Weights of a small transformer language model.
Architecture: rotary positions, biases, untied embeddings.
Each number is 500 + 25 x the weight over its row's rms, rounded and kept within 0 to 999. Layers, rows and columns count from 0. Numbers have three digits each. The size before them is the row's rms in percent of the matrix's.

# layer 4 MLP down (transposed), 256x64, rms 0.152, rows 132-153, columns 0-63
093:502446489516518507510479499531445490528496492483516491448484481489533448522474504488474493571495489474477482484497491497495539513467542490469490556533513489492518497523533492521521488488507514
089:505467522525525529501521532476467507510526513514509469506474497467479491490448480476478483489450509445527479489510494526478492525550536487484533495464522452485486471525524540497490481481497475
091:482531502477484514491471495507491476454496513495532517439481474495507514545520442518452489468526562494475508477493479498535516513500481503538478500475502449496532512481474482479517515486527494
093:492489464501486505464497479503500509476447482519519541435489514503513532480524456487489486523504492497507480497511481483493460450528489507445514495481518489486460499498514546482551474521476539
089:511535499515523506503463521459509528540521476517490528487448499510511538487490476508467490519493499489485465527503498491491491512511467493502505491530465442508518551492477574533526488461520514
086:488526518479465479481512483515478503494512502532489468515528509520495478549491528542499527525552496506512499492459542500506489499519544471445507501470517518498534523517505434461495477463509517
099:500527480534501513496498513471500490474450518465511520474491474496486500534444508494525490518472519490508506461510531487477455468527479518447520451533466490485476466473499474486509487489535541
100:495466489513541511533474491486496504523539481492502498473493513470519480534514527510502515474506523468525502529507470521501471507500496525477488486452517459531578521474550458526483513535486518
102:473504527519510503515501498491489513489493486524522518556527459464453510525446467484494496530483516485505481478500510492510490436469493501515510482525513536535502523506452493477458535472515452
089:492487523515493479489460479500496502484564521477498504463520438514555457512520512497447509522474509502499484508493510522467517450498506514475518502549506520479522463553502483485509519509513520
092:529484536561488500517538507497520482546512528461497465496497495557469474497501509497495523534493491522466528494474475498489490525530487474474452482488567515510528472520500504509527518498520517
099:494476539517480535503535506544545491501488463494455477502464515462463474499487542512512494490467499486494551488514489466496468489492478486541503507510520512461471481494546452536480510511509495
109:497497518487541525511492484457508513486496476446474468528502515495507513498519477476492515474525480511516517502498494507461522520490507528574495473512522553501511515493563465476468484527456472
104:467526490543516509503491511507458498462528497478487514508490495513534469495446483527457511511537501553530476537510530503526476505472548500519515503540506505518517511512494488520488508430527480
103:519541469490461492500482512467522477491480520504538551469503523496510503497457501464508478497498470472478526526502448526480483534487500507480492505517498478495538472461502473431473466502466503
084:472470473496467538471489510515510532527525531514499474540518515497473492496459478505495510514535464511474509494514491475498487451486451504472530455552521505503537467491490511506554525518476519
102:484475476532463490470516532468479509444484498474513453500509487512461500501478532500489536521478490520522498509456548499544522478463501544518464513475508523516520504520511445490499515494515529
110:466543503506499492510486467526506505567480534468481511469532534486516492495511465514511499533473475449515497477486512497529536475543491492468528495518481507489489502529548445467525487494497504
088:511501577525536498554506511509449482535518488515503506490537520513512507469474524505502499503485469507507479466478488508547479492499483485425498490528470482484501458509513467503476494511481479
125:510504448518501499519486519522531515500477454509493517514524484440477495459512485521484480481513530474487534517512486526465453525523522517488442494462524451504495489463505492457483478517496509
077:553494485492492507538507516456560504475519502545531510459527506478539477474539513508497522532444536512472468513503494494473514502514511468495472513521478504476523479527512497544494510505492470
103:493505501542508504498470526498532537475498453487561498528524484466500500450474515524491523496537460520496536531500457509483484503487486535558483492513518487512496485447493498507470526519524482
# layer 4 MLP up, 256x64, rms 0.166, rows 133-153, columns 0-63
098:491489444490488520492496554487522511433514514453495493496460470506476515439474501497510486468501461505526518475493492462538522486530490524508489519473526530509532504503504495548524497492477504
080:469533522507506456523502511499516481488556501494490480523506534469510496514497478483481508460505473460520505476484505515486498494509556463558516541488474518528492544496498494528525444519542493
092:521490521495484486478470490481471479518512516503516497540533494503492521476542524476512491495510489525485498525509510548458482457515546504529427508513487527494476455491455471532509490543500468
093:494483461512499487559493499479497496515517431525546506533501501539506528484490472514476488497492496517496474520491500547440476488490474517536493521462535503464470489491473501521552504491513506
088:523480515577487516524482498474516497501490494506490498507494503503480491466499472435505503486512495537478493505521452504502565492484480487485492516541498522500508506533473515529448523515466444
098:512518490507474522549461470500554475489517511506515514514475513493496490523508465498517485457471489502535555532492488499499469505495476504515468478547486541509494458472508506481467520435475512
101:498542499478531547521494527500505536506520461501519510529552482466524539504483488523485500454477527515496525525514540504497478495477483504466467489493477447506512494528500530507493518545485446
107:488479517509497470485522455537503494513490468458513478463471516468502516457483541554543476464507477511511501519540537478496532469522516464504486536502523483509524481512551490485487499517480492
096:523483509488490505488450516467507449511482511471530512496573534539451509522514495527484479474493510461501496492444524512489515510505481493496528523506505509465496550487533493461488467523497499
093:503493525464511490499494462481511534479473532502506523488499507481508524476511516517525491487522464482501494527465535491529523509503546537459507543500455499570514501512489515481451532506472452
100:510516493492513480474504481507470493550536490480504497465526480513503542545500529438513506514499548507493475508468514473536527553502527515496488530487459494501467506464467491468532501509489459
104:471515513492547520459509497505515532441503487500498489498533508514525527472508515501484492455519487537512501470471493504489523493511485528497518484463500499547517521512567496517464460516455450
113:511484496507496525503487531502536479516482501459528486494542520500495536543524512544489535485506530476488468502481504534499551498447460502519490446508483466479499518523520495547449487503483496
091:498525459472502466522503495487551513481475499486542484492515506482525521505501494529478486467523441477497523524464446532466498508478516508539514500531504507548477485514528473503533492554510495
081:512460488509511556522524504470523502539535483458518481481505499513453462504484506489475498506468535554487472556536486480479493471510468503507519499474495538487504493476468495447511503523499504
110:518508506517497506478542480481494452485455488494472529493474465531460477464532522473515501506496521510465474545474527511555517483501506518496486532509518509491473483524512489493484460465565501
122:475464505497511483458460523482502462504474463466541504479483480533487491537517575531516518478489490514522547502478520492513493525498497475523477528462545506532529496498507524479491478488471503
101:512473508463480463501443492494542483507471484483451511479469511513470489503508507475481535500500502520453460534509532476470514475501529478502498504479517509496483493508517450524557504504508558
109:519509466488512543520502499513551472534503481514484483530525477450487481467496461529473493475481513511491495495508555535510506534481498486490456506523490492521534471554525512477524456492530487
095:478496529498508495474481487530480487479513501485503480490469508525494529542467515499467462465511527496559548465472501560464480480527518496509517498491520494461467506457491463489478502531491466
097:476528503495487522494511503456495481477503498443550500477531513508490523496508495509495485486504500523519500508468439475456485460471514471544515536457550488477500512497511550501494517539524476